{"rope_theta": 10000.0, "lr_head": 0.007, "schedule": "wsd", "dataset": "wikipedia_en"}
Each number is 200 + 20 x the weight over its row's rms, rounded and kept within 0 to 999. Layers, rows and columns count from 0. The size before them is the row's rms in percent of the matrix's.

# layer 3 MLP down (transposed), 1920x576, rms 0.0658, rows 732-780, columns 480-527
097,220,188,235,211,200,207,247,184,207,189,211,216,210,176,223,170,168,218,197,207,211,186,217,211,154,242,181,201,234,195,210,166,192,183,191,240,204,205,181,161,190,239,196,179,214,199,177,178
095,232,233,192,202,198,205,203,181,185,194,243,202,230,221,190,174,184,179,209,217,184,185,217,171,219,213,183,220,178,219,191,222,184,194,193,175,221,187,180,183,227,226,195,184,185,177,204,176
096,190,193,192,239,186,204,132,176,196,189,176,184,164,215,219,170,214,196,196,221,212,201,212,172,175,219,209,232,233,183,170,196,202,193,198,195,201,204,229,188,201,216,164,207,200,219,165,168
102,200,219,202,236,243,199,215,200,194,173,194,195,209,200,200,196,223,229,157,221,186,242,213,187,176,227,194,170,198,211,206,168,205,166,209,218,194,193,190,183,205,211,221,214,217,202,180,175
098,204,234,227,201,186,222,204,240,180,206,218,205,173,190,177,198,179,217,195,234,182,213,208,229,193,197,200,193,190,236,187,218,222,229,230,176,183,220,186,215,212,185,184,209,233,214,180,180
097,201,201,249,218,206,210,206,219,189,164,222,209,218,174,200,188,202,204,193,204,191,242,205,219,222,179,224,204,195,192,223,210,186,223,188,225,202,156,201,170,202,171,216,194,209,191,220,209
111,242,182,190,202,174,199,172,213,194,217,240,184,210,210,141,181,193,216,192,200,207,219,199,181,214,226,236,219,257,201,173,203,202,198,167,199,207,210,216,204,170,220,196,207,170,192,189,190
102,206,226,203,184,230,204,225,167,183,195,187,214,199,227,205,205,191,169,208,207,182,192,213,218,192,246,199,203,211,168,190,230,170,237,227,178,245,186,197,199,197,172,217,239,187,205,212,181
103,232,227,200,176,184,165,205,191,198,165,202,177,215,218,212,190,182,187,203,190,165,157,160,192,206,232,213,223,193,238,218,182,187,196,207,182,175,203,200,236,194,191,254,216,236,199,189,179
090,203,220,185,217,203,207,202,204,186,174,216,180,197,228,197,195,197,206,190,221,200,169,212,171,182,211,189,220,182,184,215,190,219,228,229,248,215,196,206,207,244,205,208,177,189,232,207,242
099,209,194,207,186,189,231,202,218,185,162,189,220,209,194,230,219,191,190,202,198,185,186,209,170,192,208,208,213,216,190,233,214,198,173,210,225,219,207,186,208,176,226,170,214,159,191,172,188
103,196,182,233,201,198,202,190,200,194,179,205,224,212,181,209,235,186,171,181,197,209,223,217,213,195,184,215,222,239,187,202,200,222,214,178,194,180,188,200,173,214,181,185,195,200,180,164,197
098,189,173,223,205,218,170,219,180,175,203,187,197,181,151,190,192,199,211,196,221,219,200,198,211,241,189,220,197,181,217,214,203,213,223,186,161,188,190,222,165,223,185,206,199,201,207,206,209
104,171,225,175,199,214,226,232,203,179,216,194,190,177,205,188,198,185,214,189,191,193,204,206,183,200,199,205,206,176,194,190,171,195,193,223,193,181,190,180,208,173,204,184,207,215,199,194,192
101,239,189,218,175,195,220,159,198,216,201,245,226,164,224,186,170,197,185,173,213,185,194,203,187,192,200,179,240,189,166,200,174,199,170,207,208,186,220,208,183,183,215,193,160,185,188,218,183
106,187,217,247,207,253,183,209,216,190,235,176,204,190,184,207,220,175,186,179,188,189,222,194,188,216,205,188,224,215,156,223,203,198,190,180,183,211,157,203,178,207,193,194,181,171,210,196,212
102,207,228,204,211,198,201,216,206,165,210,196,176,172,206,173,201,173,171,236,181,183,173,248,200,210,197,202,237,210,212,203,194,204,184,196,221,166,163,215,190,162,170,194,214,160,198,198,216
102,200,204,181,175,216,200,209,197,205,212,206,214,242,211,211,237,176,194,200,197,190,208,200,195,181,200,201,228,193,177,191,176,214,197,220,199,205,223,195,194,240,215,205,170,241,187,200,191
101,221,199,188,218,215,195,203,183,239,194,225,179,216,211,217,185,226,157,258,197,201,196,211,220,173,215,252,195,189,203,234,228,190,224,204,204,197,217,191,201,218,190,189,203,184,195,196,220
086,189,216,166,202,162,168,177,221,226,171,176,191,185,183,148,215,211,187,226,199,170,209,236,195,240,182,222,185,192,208,198,185,207,186,219,188,196,174,216,204,220,204,220,232,232,216,220,221
102,217,194,195,171,207,230,228,215,213,204,146,221,217,191,244,212,177,211,201,215,222,196,191,204,213,153,206,229,180,195,166,196,210,174,193,193,187,175,180,160,195,203,176,237,195,211,178,227
095,199,232,202,213,193,172,201,213,188,191,177,211,206,219,215,191,180,183,195,215,213,182,204,209,194,187,172,167,206,182,209,188,218,227,205,206,198,239,204,182,187,191,216,222,164,200,201,196
107,211,173,217,158,224,210,185,178,189,194,189,190,213,215,237,199,197,246,173,197,198,158,167,200,214,192,224,215,216,213,192,218,219,166,176,214,236,198,191,231,201,214,199,214,191,188,224,217
102,225,187,194,205,204,171,192,213,200,238,204,229,190,169,200,214,182,221,183,212,216,201,245,179,218,223,202,197,195,227,217,192,200,173,227,209,177,195,173,205,202,192,197,206,225,187,212,176
092,202,194,160,234,212,177,213,204,185,227,185,209,168,206,158,242,210,231,191,191,161,199,199,181,155,189,206,177,196,205,207,194,242,202,217,180,194,216,185,211,189,200,184,226,196,180,178,229
103,183,187,192,209,176,196,199,215,204,213,199,194,183,191,174,209,243,187,219,186,192,206,196,149,229,188,188,187,207,164,213,230,201,196,192,232,252,200,190,156,223,235,226,222,215,214,198,186
096,202,185,182,171,151,190,198,204,219,197,196,175,161,228,196,191,242,220,189,198,196,191,194,211,202,207,187,145,234,206,222,206,197,189,195,233,183,185,221,217,204,218,222,220,200,194,214,187
098,234,176,188,190,206,198,221,200,217,198,198,182,179,215,207,204,184,202,226,225,203,197,214,174,190,228,210,181,193,174,224,205,199,167,210,205,196,203,243,212,212,180,200,201,229,223,197,215
096,205,219,177,200,225,220,207,191,202,212,167,187,200,218,204,194,214,195,206,228,203,227,196,199,188,184,213,233,192,166,204,190,193,235,196,189,208,173,231,193,191,217,221,240,210,218,245,200
088,215,214,164,199,189,206,215,189,242,206,209,215,218,214,226,223,235,199,198,205,222,176,214,187,177,176,199,193,203,235,200,211,191,194,166,199,175,174,195,188,203,211,198,187,204,187,198,175
097,185,215,205,211,216,210,222,163,198,216,210,168,181,202,184,168,200,179,207,208,219,191,228,214,190,219,168,199,210,215,218,196,209,213,214,200,191,206,199,202,191,203,206,211,191,172,200,191
097,198,214,169,184,201,225,183,164,195,196,182,189,178,194,197,237,201,200,201,216,193,208,198,187,240,202,208,193,201,242,182,220,182,204,171,195,202,188,211,193,197,194,195,183,233,185,171,212
105,242,165,217,207,190,237,209,187,183,188,194,199,184,210,188,195,218,184,233,189,206,227,221,186,190,207,195,176,215,224,230,217,201,200,220,215,231,193,207,218,209,183,146,152,189,203,202,206
096,201,189,197,214,207,211,173,231,177,189,224,214,203,203,214,183,203,208,243,195,216,205,194,202,178,229,228,172,202,177,197,186,176,201,235,211,180,197,190,220,206,210,192,223,166,210,217,197
098,189,187,241,200,213,183,180,203,184,202,150,191,199,208,188,176,174,171,161,215,183,178,195,204,229,198,198,206,211,199,188,197,214,185,196,228,213,210,191,208,207,212,191,208,200,202,172,218
101,188,235,187,239,229,209,193,192,184,225,204,220,190,204,239,203,232,230,180,192,175,218,210,175,198,172,219,186,205,218,220,184,199,224,206,212,245,177,191,204,184,206,198,213,215,183,194,181
095,191,196,195,164,170,211,200,212,186,202,205,210,203,252,215,187,210,153,204,203,181,198,212,204,182,203,230,189,208,203,224,222,160,215,210,189,206,163,224,223,203,193,191,196,233,197,153,201
100,200,236,202,234,188,213,239,209,210,184,163,214,213,205,231,166,220,204,193,201,192,218,202,205,237,185,172,196,221,210,196,206,208,218,178,191,217,199,238,174,148,178,220,191,194,231,212,227
107,208,208,225,164,187,221,213,191,229,187,215,160,201,216,184,166,177,238,222,207,219,214,240,183,174,215,212,190,219,196,197,244,197,160,220,193,185,206,226,172,214,178,200,187,250,178,156,176
095,214,184,190,181,197,166,156,210,147,173,191,187,203,194,208,197,201,180,220,144,186,205,222,161,212,185,197,181,161,190,203,218,207,176,174,207,191,216,213,193,170,215,227,200,191,196,195,204
092,187,190,230,184,200,183,198,199,194,187,185,220,189,163,224,209,215,192,198,218,204,197,187,219,183,191,214,162,196,229,222,217,201,183,214,208,218,197,178,191,185,184,215,204,200,157,182,176
100,225,227,203,193,201,191,192,215,205,237,189,220,185,221,219,195,177,210,191,194,168,208,196,234,178,208,203,211,195,189,202,189,190,203,207,224,179,193,192,205,204,199,215,189,216,189,228,225
100,219,199,206,194,195,209,180,201,171,203,203,206,186,228,215,217,219,199,208,189,210,187,217,192,197,211,195,206,206,178,191,214,204,191,167,180,184,189,211,196,202,170,189,224,226,191,238,216
099,232,187,203,213,240,209,175,171,180,201,241,234,166,172,188,198,193,187,187,205,178,210,162,163,222,221,177,176,166,212,169,185,191,203,215,176,167,197,206,216,212,223,221,211,172,207,194,202
100,193,185,195,195,201,208,216,176,217,201,186,218,173,175,177,181,181,214,206,158,173,182,166,202,176,213,228,196,219,173,191,177,203,175,202,174,195,183,211,178,195,193,154,199,225,188,209,218
102,221,203,197,186,182,209,220,196,217,225,197,166,184,184,209,219,184,211,212,186,229,180,178,201,187,221,224,221,207,196,179,204,172,172,220,209,205,220,202,184,207,208,172,226,174,177,159,184
099,201,234,232,196,225,220,186,228,188,214,195,155,188,201,212,222,184,198,213,238,206,194,202,193,213,216,238,188,216,234,208,198,207,214,174,204,188,188,206,198,190,188,189,206,211,169,163,238
101,218,193,196,198,190,201,209,172,177,188,206,201,226,218,196,190,224,198,168,192,193,197,210,211,183,196,177,210,203,179,191,195,180,209,221,197,189,185,170,225,167,199,188,161,213,188,232,204
100,234,186,163,216,196,178,210,214,191,188,172,215,179,189,213,200,188,171,186,203,234,227,200,186,203,196,229,217,175,192,189,196,180,218,198,171,204,223,184,220,193,174,198,225,205,196,204,196
# layer 3 MLP gate, 1920x576, rms 0.0843, rows 733-780, columns 480-527
096,245,204,199,208,202,204,209,199,204,199,205,195,235,220,196,207,201,189,167,215,199,153,215,165,214,211,183,203,194,186,164,177,214,213,171,183,215,185,198,216,214,171,220,209,141,202,212,214
098,160,221,211,231,205,223,223,201,224,170,216,199,207,234,180,221,231,208,197,203,235,219,187,187,188,201,189,193,175,227,197,206,225,199,212,211,216,179,191,192,181,214,207,242,219,195,219,225
100,197,198,221,180,220,223,234,142,184,229,159,230,207,200,204,185,206,205,191,202,215,194,188,201,224,201,194,197,251,226,204,202,188,186,257,194,194,185,200,192,201,197,179,225,217,232,197,184
100,202,181,210,204,195,208,210,195,168,186,193,174,230,236,207,189,197,218,195,199,180,213,194,196,150,189,191,165,199,169,220,243,216,229,198,194,199,190,207,217,199,226,207,202,175,226,191,199
099,182,183,208,175,204,225,212,198,237,208,212,211,160,181,194,208,198,203,238,158,180,195,190,215,180,212,213,176,173,212,239,232,213,176,203,198,174,195,233,196,180,173,209,208,192,202,210,187
105,216,203,219,173,215,233,233,189,223,210,213,182,222,180,187,186,200,202,188,218,172,200,202,206,151,223,224,205,174,196,233,187,217,204,211,205,190,243,205,190,193,167,180,171,211,206,195,211
103,199,189,195,188,198,206,187,182,191,190,161,195,183,190,189,189,218,186,191,199,203,206,203,192,184,210,157,189,182,226,174,253,189,190,219,206,186,191,217,213,195,191,255,187,165,215,185,183
101,220,196,181,182,177,168,208,206,189,203,192,189,236,206,195,176,151,245,224,177,178,198,173,205,200,210,170,227,183,216,163,205,184,168,192,167,198,178,211,202,196,181,183,215,241,238,203,185
101,193,179,195,199,198,212,182,203,192,184,212,212,193,204,231,237,186,220,199,218,179,183,189,183,181,169,193,234,190,223,173,181,204,174,199,240,189,187,209,202,188,229,217,243,192,195,183,201
099,175,204,201,200,221,201,222,180,210,217,208,213,186,194,204,216,206,205,200,191,179,193,179,216,223,190,203,190,235,215,240,212,188,169,253,198,216,186,230,189,191,206,182,164,188,214,199,244
099,214,200,161,181,193,174,201,198,207,215,223,211,205,176,165,198,192,187,207,205,199,166,157,211,187,196,215,200,203,214,207,230,231,206,200,205,198,186,182,193,191,195,222,196,228,235,193,192
105,225,191,233,216,189,200,180,194,215,192,189,212,167,201,198,168,204,206,220,201,167,139,175,197,194,208,170,197,187,157,224,177,193,188,177,203,189,187,199,177,267,202,217,191,158,181,177,196
104,235,189,167,181,188,183,204,160,173,179,177,201,208,195,246,205,187,212,188,211,231,166,211,179,195,214,217,211,186,182,226,195,187,198,221,209,195,198,199,167,174,197,172,201,184,203,168,213
097,195,159,197,203,181,207,198,233,238,183,216,170,193,202,186,199,247,223,225,203,229,190,243,212,197,178,178,219,189,217,198,202,197,199,179,218,203,184,188,200,202,180,199,211,198,171,210,198
104,212,160,161,212,206,225,189,226,220,216,208,211,192,187,210,188,199,190,206,226,180,196,203,212,190,194,175,196,190,219,183,168,203,199,183,209,204,229,224,236,242,229,172,217,211,195,199,217
099,195,222,190,220,209,205,193,178,203,210,184,164,178,191,178,207,216,187,186,247,186,187,216,140,190,216,177,207,201,240,193,194,227,209,205,203,182,181,213,202,155,216,178,205,160,189,215,191
104,254,165,169,196,218,173,154,204,184,206,219,216,193,220,200,174,207,198,162,166,201,195,169,186,200,210,184,220,198,200,209,168,208,197,209,186,233,191,200,165,166,248,212,207,218,190,213,176
105,207,216,161,198,197,192,225,190,198,207,199,199,226,222,178,228,212,219,216,193,171,227,163,225,175,228,198,198,196,217,229,208,217,232,218,194,195,213,191,189,173,198,189,198,214,226,217,177
098,225,181,218,199,202,214,216,184,190,211,217,180,246,207,208,214,200,206,185,224,229,195,192,203,186,200,219,211,242,200,193,170,200,222,201,229,228,231,191,229,197,198,186,187,207,190,189,183
102,208,236,207,173,176,173,193,204,217,185,208,223,207,179,201,219,227,173,217,213,189,182,176,178,180,194,204,190,213,189,233,212,202,188,190,211,222,192,198,164,198,208,201,175,199,151,217,186
101,217,203,228,181,162,197,203,197,232,204,178,226,180,223,201,181,195,193,195,200,178,213,168,239,196,214,190,194,197,233,212,212,190,206,176,210,213,159,226,178,197,205,229,207,195,196,174,199
104,212,219,229,198,200,217,175,189,170,214,174,209,217,194,226,215,215,208,186,197,187,209,213,253,217,214,171,226,195,235,227,214,194,209,216,197,160,212,170,200,198,212,198,212,180,154,216,213
099,235,180,205,195,218,163,162,255,209,211,189,168,184,210,237,191,203,212,223,195,191,223,190,187,224,223,180,212,230,198,173,215,199,244,194,194,187,161,200,187,204,207,214,208,191,225,205,220
104,172,258,184,186,179,226,217,216,222,169,209,140,185,183,150,203,203,207,221,191,205,202,225,203,203,242,209,216,164,178,241,177,211,176,224,178,196,186,246,206,237,205,203,198,210,149,178,190
105,224,208,224,206,195,209,193,203,205,184,215,156,222,184,209,186,214,186,202,198,212,159,209,205,191,210,201,231,238,255,204,223,207,191,204,182,196,216,237,175,192,209,192,191,184,196,175,201
100,196,184,221,208,224,248,170,180,193,217,203,211,192,211,184,189,206,186,223,226,193,211,203,181,191,193,186,224,201,208,208,218,223,164,211,215,203,206,191,187,171,230,202,196,171,247,217,205
099,200,189,236,230,161,203,185,174,207,198,223,204,212,238,228,207,208,196,207,212,185,165,176,218,207,200,160,216,243,199,193,189,174,208,252,199,188,198,185,211,169,227,225,223,193,200,205,211
101,184,192,220,233,211,229,213,184,210,250,187,190,213,206,189,220,171,201,216,207,210,201,157,181,214,210,222,232,211,198,198,220,180,195,203,224,178,217,229,165,220,176,218,213,195,183,206,206
092,239,210,219,160,196,186,167,218,195,214,186,205,214,178,205,189,211,210,171,214,201,188,212,184,181,222,224,192,220,199,191,202,152,171,208,193,177,210,198,223,161,181,199,198,197,180,175,195
093,180,206,193,235,154,168,208,190,215,186,212,210,205,182,195,202,207,181,185,169,216,220,198,203,204,191,185,161,248,218,216,202,174,223,214,205,221,204,204,163,185,167,186,232,205,197,190,219
100,214,230,174,222,197,223,195,198,230,217,203,153,225,222,200,158,200,201,201,220,214,236,213,167,160,172,195,185,191,188,210,205,222,189,198,198,173,197,193,213,216,211,171,209,201,225,207,206
101,203,221,187,187,224,197,179,166,249,210,187,209,209,167,180,189,189,192,210,212,209,194,206,189,160,185,206,184,151,192,189,232,214,194,192,206,199,242,202,232,214,211,209,223,175,239,211,174
096,187,213,188,215,204,213,202,210,201,172,201,156,196,199,224,224,192,228,196,186,193,199,206,177,230,180,201,235,259,224,241,192,221,206,179,189,182,173,224,184,213,192,224,182,213,247,198,235
097,149,208,159,190,210,167,193,219,230,193,211,168,191,154,186,221,194,212,189,244,227,204,187,184,218,156,193,183,200,202,174,212,168,174,187,211,214,160,217,198,193,225,215,181,191,174,184,171
097,204,207,205,235,181,201,156,204,236,178,195,172,161,208,228,210,181,195,194,215,191,252,166,187,218,175,213,187,205,204,163,222,213,185,210,187,184,205,203,176,182,196,161,222,202,186,213,166
097,185,193,202,197,225,221,181,187,227,201,193,218,214,189,235,204,182,173,201,212,223,200,224,221,209,231,180,191,172,194,223,190,229,205,191,170,171,218,181,207,166,189,185,206,201,221,210,183
105,218,201,203,199,183,166,205,197,169,185,187,221,184,212,207,231,203,192,199,197,209,217,198,220,199,206,175,213,227,231,217,195,172,188,226,190,189,183,206,188,207,206,211,212,232,190,192,201
103,191,200,205,180,215,179,155,205,179,193,195,195,175,211,216,205,217,197,191,234,182,207,189,209,211,194,189,218,200,180,169,214,203,229,218,229,222,175,219,170,188,199,213,177,205,168,221,213
100,182,193,192,221,225,196,216,217,238,178,193,232,199,197,197,183,197,222,192,175,177,193,216,200,182,193,204,191,224,199,174,214,208,219,210,155,178,197,196,167,214,220,193,210,182,223,161,214
096,206,216,169,196,203,201,213,211,201,207,189,202,213,223,185,202,188,178,192,164,181,235,224,203,220,231,186,199,199,212,219,171,207,180,183,174,204,196,184,199,200,176,194,175,196,245,210,170
099,157,198,234,165,230,222,208,192,169,187,213,202,203,193,193,202,202,167,190,181,184,204,204,238,207,198,214,205,214,198,200,183,222,230,177,191,214,202,187,167,218,201,215,186,222,215,170,184
102,177,168,226,232,200,214,186,222,165,210,178,200,222,200,193,222,207,176,191,214,200,167,182,203,194,225,208,183,247,208,201,203,188,253,202,177,219,222,217,207,208,215,231,200,186,197,214,198
097,210,178,231,205,213,207,192,174,171,194,189,194,155,197,179,216,235,191,187,195,183,216,204,195,190,225,199,217,208,183,207,175,201,214,177,188,213,189,192,176,239,174,191,180,213,196,226,222
102,188,203,220,147,198,213,218,173,191,181,193,208,169,217,193,196,205,192,169,187,209,172,180,165,176,169,241,237,203,194,171,204,200,211,176,174,207,187,220,187,164,207,206,170,176,209,192,196
099,207,164,149,204,208,220,203,183,202,204,187,203,238,168,230,215,201,202,217,206,218,183,162,180,197,165,242,215,197,199,205,178,172,205,194,191,218,229,203,166,199,222,216,152,148,199,189,188
103,246,180,217,253,223,188,194,210,214,239,199,179,215,187,228,243,169,208,198,171,213,196,187,224,238,157,191,183,172,225,185,190,187,209,189,216,207,169,201,200,168,221,202,175,234,194,207,163
105,205,191,193,216,229,189,182,199,189,201,198,235,205,185,156,169,208,198,182,190,231,175,200,209,197,222,187,214,178,154,219,172,202,181,185,202,198,224,232,198,180,214,230,185,205,196,210,208
096,206,192,226,189,193,193,201,189,252,196,221,176,195,197,187,168,233,179,268,214,190,197,208,197,204,191,219,176,196,252,177,178,208,218,182,223,238,194,190,190,204,202,221,210,178,170,192,216
# layer 3 MLP up, 1920x576, rms 0.0862, rows 733-780, columns 480-527
095,147,181,183,169,189,223,174,205,185,191,200,214,212,187,193,180,202,248,210,194,216,232,178,201,203,181,213,174,198,202,204,196,209,182,220,225,172,215,226,200,173,213,200,209,226,222,188,166
097,199,187,212,196,225,196,187,194,201,235,212,247,183,198,207,220,188,221,202,192,210,203,219,187,182,255,204,191,193,211,181,209,195,185,254,190,215,208,196,188,168,209,189,176,198,218,203,192
098,197,235,197,224,237,193,219,185,186,193,189,227,193,162,171,242,210,195,181,216,174,198,210,148,214,231,191,178,225,207,216,187,144,199,172,219,230,195,194,164,203,168,171,188,204,187,240,209
094,172,233,185,193,188,197,187,225,211,209,206,228,179,196,212,199,171,188,213,238,211,204,208,188,214,213,227,207,198,227,186,201,210,195,196,201,220,195,212,237,187,156,219,199,218,177,185,177
095,203,205,214,176,178,203,223,192,190,238,200,181,218,220,163,198,177,201,201,217,189,147,197,186,169,223,223,212,191,227,215,224,206,197,210,198,193,219,212,176,215,187,206,226,186,175,217,190
113,224,243,198,223,192,183,200,205,220,183,229,179,210,180,180,194,203,241,192,233,179,241,210,212,211,198,207,197,196,175,170,210,156,147,207,237,188,182,203,165,170,205,196,196,189,251,230,232
097,229,190,207,170,196,199,210,198,218,209,209,229,198,221,219,190,212,197,232,203,193,180,179,193,190,196,172,203,227,168,177,144,219,220,207,212,196,193,209,180,205,234,181,184,185,182,215,237
104,185,192,183,213,156,232,248,205,178,214,218,215,204,214,203,193,210,155,194,191,259,202,181,181,236,175,201,172,209,201,192,190,215,202,264,182,215,182,208,189,230,224,179,200,156,165,205,194
092,189,176,193,184,189,190,208,219,233,204,247,201,245,213,193,204,216,215,217,201,210,232,188,240,219,209,234,192,232,204,197,193,194,194,199,186,230,204,197,207,166,185,222,187,195,205,203,143
098,181,192,176,202,187,224,210,203,234,207,216,171,176,204,181,208,235,207,186,208,174,206,198,184,197,216,199,190,239,187,216,201,197,171,199,214,256,189,228,195,228,212,161,214,219,199,243,192
104,217,187,171,209,175,210,255,187,207,196,185,187,191,180,199,162,202,193,225,205,204,198,195,203,214,186,196,202,270,188,227,192,222,202,232,176,203,236,192,184,186,169,182,206,222,206,189,182
106,184,210,170,181,182,233,190,203,183,191,214,224,214,223,203,243,204,214,225,191,185,178,177,213,178,202,170,188,189,190,175,215,194,186,210,185,239,215,223,194,195,246,190,180,192,182,204,204
100,193,183,233,194,214,173,178,214,214,202,242,206,190,196,217,189,206,209,189,220,222,247,203,190,192,193,178,178,188,156,196,237,212,210,165,223,209,222,210,218,199,215,194,213,184,208,160,213
101,237,152,199,227,157,184,187,201,242,190,240,228,187,207,203,173,234,228,182,250,197,172,230,214,206,184,240,227,201,217,194,216,184,204,194,210,215,223,201,204,202,178,179,167,207,211,252,163
108,215,192,166,197,180,178,201,220,199,162,187,176,178,186,239,191,189,209,217,201,189,170,207,192,163,217,203,222,183,193,194,185,181,163,204,214,174,204,171,168,196,212,209,209,243,181,210,151
099,183,167,172,196,209,196,194,214,164,188,168,196,207,199,171,172,212,209,210,231,221,235,204,197,205,217,214,181,202,198,154,183,181,214,205,236,192,211,224,202,230,173,203,200,176,227,204,205
104,204,209,185,224,175,223,193,250,193,200,217,157,199,162,208,178,190,205,238,191,219,190,177,205,195,203,201,217,188,196,179,191,185,237,179,201,197,177,180,202,209,180,203,205,168,219,187,199
105,207,210,205,175,206,169,203,194,162,195,206,192,220,175,206,177,203,235,188,190,192,191,216,217,204,199,160,200,222,248,172,216,173,190,182,186,205,214,199,195,246,213,212,186,230,201,228,208
088,241,196,229,191,213,225,178,197,181,167,200,190,214,212,205,197,206,211,188,233,215,191,187,201,191,213,205,219,255,215,189,187,205,198,205,203,204,233,165,214,213,194,189,190,212,191,192,200
102,169,245,199,243,199,218,196,179,191,216,207,178,145,252,170,202,201,202,192,162,156,178,212,172,228,227,187,205,226,204,210,171,202,189,197,216,231,183,198,201,195,203,194,184,186,178,207,227
097,214,187,214,230,188,208,190,208,234,187,194,220,206,202,203,195,188,237,214,217,187,200,218,187,206,210,205,157,232,201,192,184,181,193,180,179,186,177,221,173,210,207,189,179,190,202,167,234
101,159,185,213,208,203,194,191,211,232,188,208,236,206,186,202,213,185,263,186,185,193,187,228,221,175,164,203,202,200,173,214,231,211,182,172,243,208,206,187,175,195,207,207,223,191,181,202,180
099,187,232,239,195,228,219,201,171,202,192,199,203,186,204,217,187,197,213,211,183,173,190,193,235,195,192,214,223,165,196,197,195,198,202,193,214,212,205,222,181,215,202,188,217,184,234,213,218
099,220,208,189,211,189,245,223,173,191,152,171,227,190,174,194,211,176,191,192,182,197,190,210,176,205,227,200,216,187,189,216,175,176,215,260,215,202,197,241,214,194,186,211,184,217,229,193,212
097,203,201,237,203,203,165,210,217,179,203,194,231,215,176,194,206,175,222,179,207,188,153,250,195,185,225,177,187,186,195,164,231,200,236,185,147,207,221,181,234,209,213,224,186,189,197,200,188
091,237,218,209,253,236,198,167,210,192,223,203,222,214,243,197,162,178,195,214,207,200,201,190,201,195,203,188,209,174,213,184,236,200,204,198,176,211,203,210,180,176,179,206,162,182,204,156,179
097,202,154,208,222,197,250,173,200,175,180,165,223,244,219,215,217,180,206,202,178,215,189,215,242,224,211,201,200,182,202,205,171,203,206,217,182,231,209,203,209,218,202,174,206,214,232,205,163
093,214,209,203,176,193,170,212,221,237,239,199,217,193,170,201,189,196,200,230,178,208,202,182,205,176,234,198,210,174,233,238,182,211,220,219,164,194,255,180,184,195,190,201,230,198,176,259,189
095,208,233,166,177,202,206,170,206,191,223,227,213,200,167,188,205,252,186,213,179,203,203,179,248,186,211,207,228,183,225,177,206,170,220,216,137,195,213,202,213,213,209,210,215,211,232,227,213
096,205,210,232,171,184,184,177,175,230,215,176,209,233,204,161,199,170,162,177,243,219,186,202,215,186,211,181,219,188,187,237,180,156,203,177,215,219,165,186,217,198,191,230,180,165,205,188,208
097,224,211,219,200,216,179,233,189,195,220,208,163,236,216,192,162,195,219,181,224,176,180,201,217,196,175,215,211,187,188,200,205,168,220,218,204,218,236,163,177,209,228,213,198,176,245,248,203
104,203,237,214,168,214,199,232,195,187,198,163,199,184,174,166,187,202,203,171,193,187,198,198,206,186,191,239,241,214,206,213,198,196,200,173,180,244,205,233,180,201,189,205,227,214,192,232,203
099,204,167,195,225,174,201,228,199,208,153,200,168,185,200,220,213,199,214,234,191,220,235,188,162,252,194,221,235,234,211,216,203,165,194,194,223,186,209,225,171,196,209,224,201,186,246,220,223
096,196,201,213,194,193,177,226,232,181,187,212,192,175,192,182,212,181,240,254,216,222,190,203,253,176,226,255,206,196,203,183,160,214,190,162,193,209,177,214,204,173,202,193,187,217,198,210,203
098,186,209,207,193,193,186,207,237,178,202,199,205,217,213,195,185,206,208,184,200,205,173,194,180,196,159,188,186,203,243,175,202,208,203,216,197,190,168,197,201,220,187,189,182,221,220,217,209
097,175,184,231,236,176,209,249,205,183,178,194,206,209,187,204,172,223,234,205,207,206,200,168,155,233,167,201,206,169,202,185,174,212,195,222,204,197,211,188,183,165,179,163,188,182,181,203,186
103,216,183,238,198,190,201,247,187,189,192,225,194,186,212,208,224,214,219,189,238,186,219,179,169,198,217,182,186,210,179,230,175,224,190,179,228,166,198,227,177,183,194,160,206,200,187,213,213
104,201,196,221,197,202,225,176,194,221,175,221,209,170,181,199,203,225,221,218,199,208,192,214,216,205,221,239,197,174,240,192,214,207,186,175,218,175,194,181,186,200,226,215,210,167,228,197,210
097,175,193,215,193,189,234,192,166,173,226,198,205,200,191,200,216,216,200,186,190,245,221,226,171,207,210,181,211,197,209,197,175,204,218,255,214,221,209,209,228,233,171,186,213,179,190,186,226
095,218,226,187,173,187,196,207,185,202,221,253,209,222,237,189,197,180,215,204,187,208,196,226,177,216,225,197,249,216,208,185,210,222,207,184,211,198,219,181,196,196,210,206,201,230,215,201,239
100,184,200,231,151,216,212,199,227,196,195,226,178,209,203,224,190,190,194,171,231,198,231,210,214,211,196,210,187,210,192,221,198,177,217,201,202,183,206,193,182,218,216,206,231,176,181,213,190
097,181,193,180,218,217,190,178,203,195,192,205,198,193,157,228,156,212,204,167,185,182,193,203,176,206,210,183,194,182,206,188,160,218,197,222,214,198,206,188,210,163,207,217,158,201,232,184,196
101,196,181,199,200,181,185,189,188,173,231,175,165,234,191,170,186,197,199,227,195,207,206,190,189,214,183,165,192,209,159,202,232,189,214,190,192,182,220,245,177,193,214,192,164,178,225,163,205
091,169,201,217,204,164,196,218,208,217,196,197,198,215,217,195,208,181,197,217,163,165,189,200,196,223,204,229,188,170,263,192,206,206,192,192,180,216,206,188,217,199,169,208,228,187,193,229,190
099,210,200,178,213,227,220,203,204,202,205,205,241,244,221,195,179,196,189,204,236,233,219,185,188,181,226,195,212,189,222,204,185,192,233,202,173,171,202,183,185,186,177,185,173,173,199,183,186
097,134,172,207,196,218,199,237,174,229,187,216,208,178,204,209,203,217,234,233,222,191,217,171,203,170,214,198,227,231,214,179,183,203,178,232,184,212,184,199,188,189,154,205,235,192,224,194,201
106,218,214,233,208,197,196,172,212,177,191,195,186,152,235,181,214,181,222,213,236,181,186,147,228,204,208,186,176,231,203,235,219,172,214,210,201,164,205,178,142,227,186,186,188,205,201,179,214
099,206,193,173,212,183,179,204,200,149,218,186,230,215,203,253,207,178,174,192,199,223,173,177,184,228,175,210,204,151,183,208,199,190,209,204,181,205,200,208,214,193,212,172,173,206,208,178,185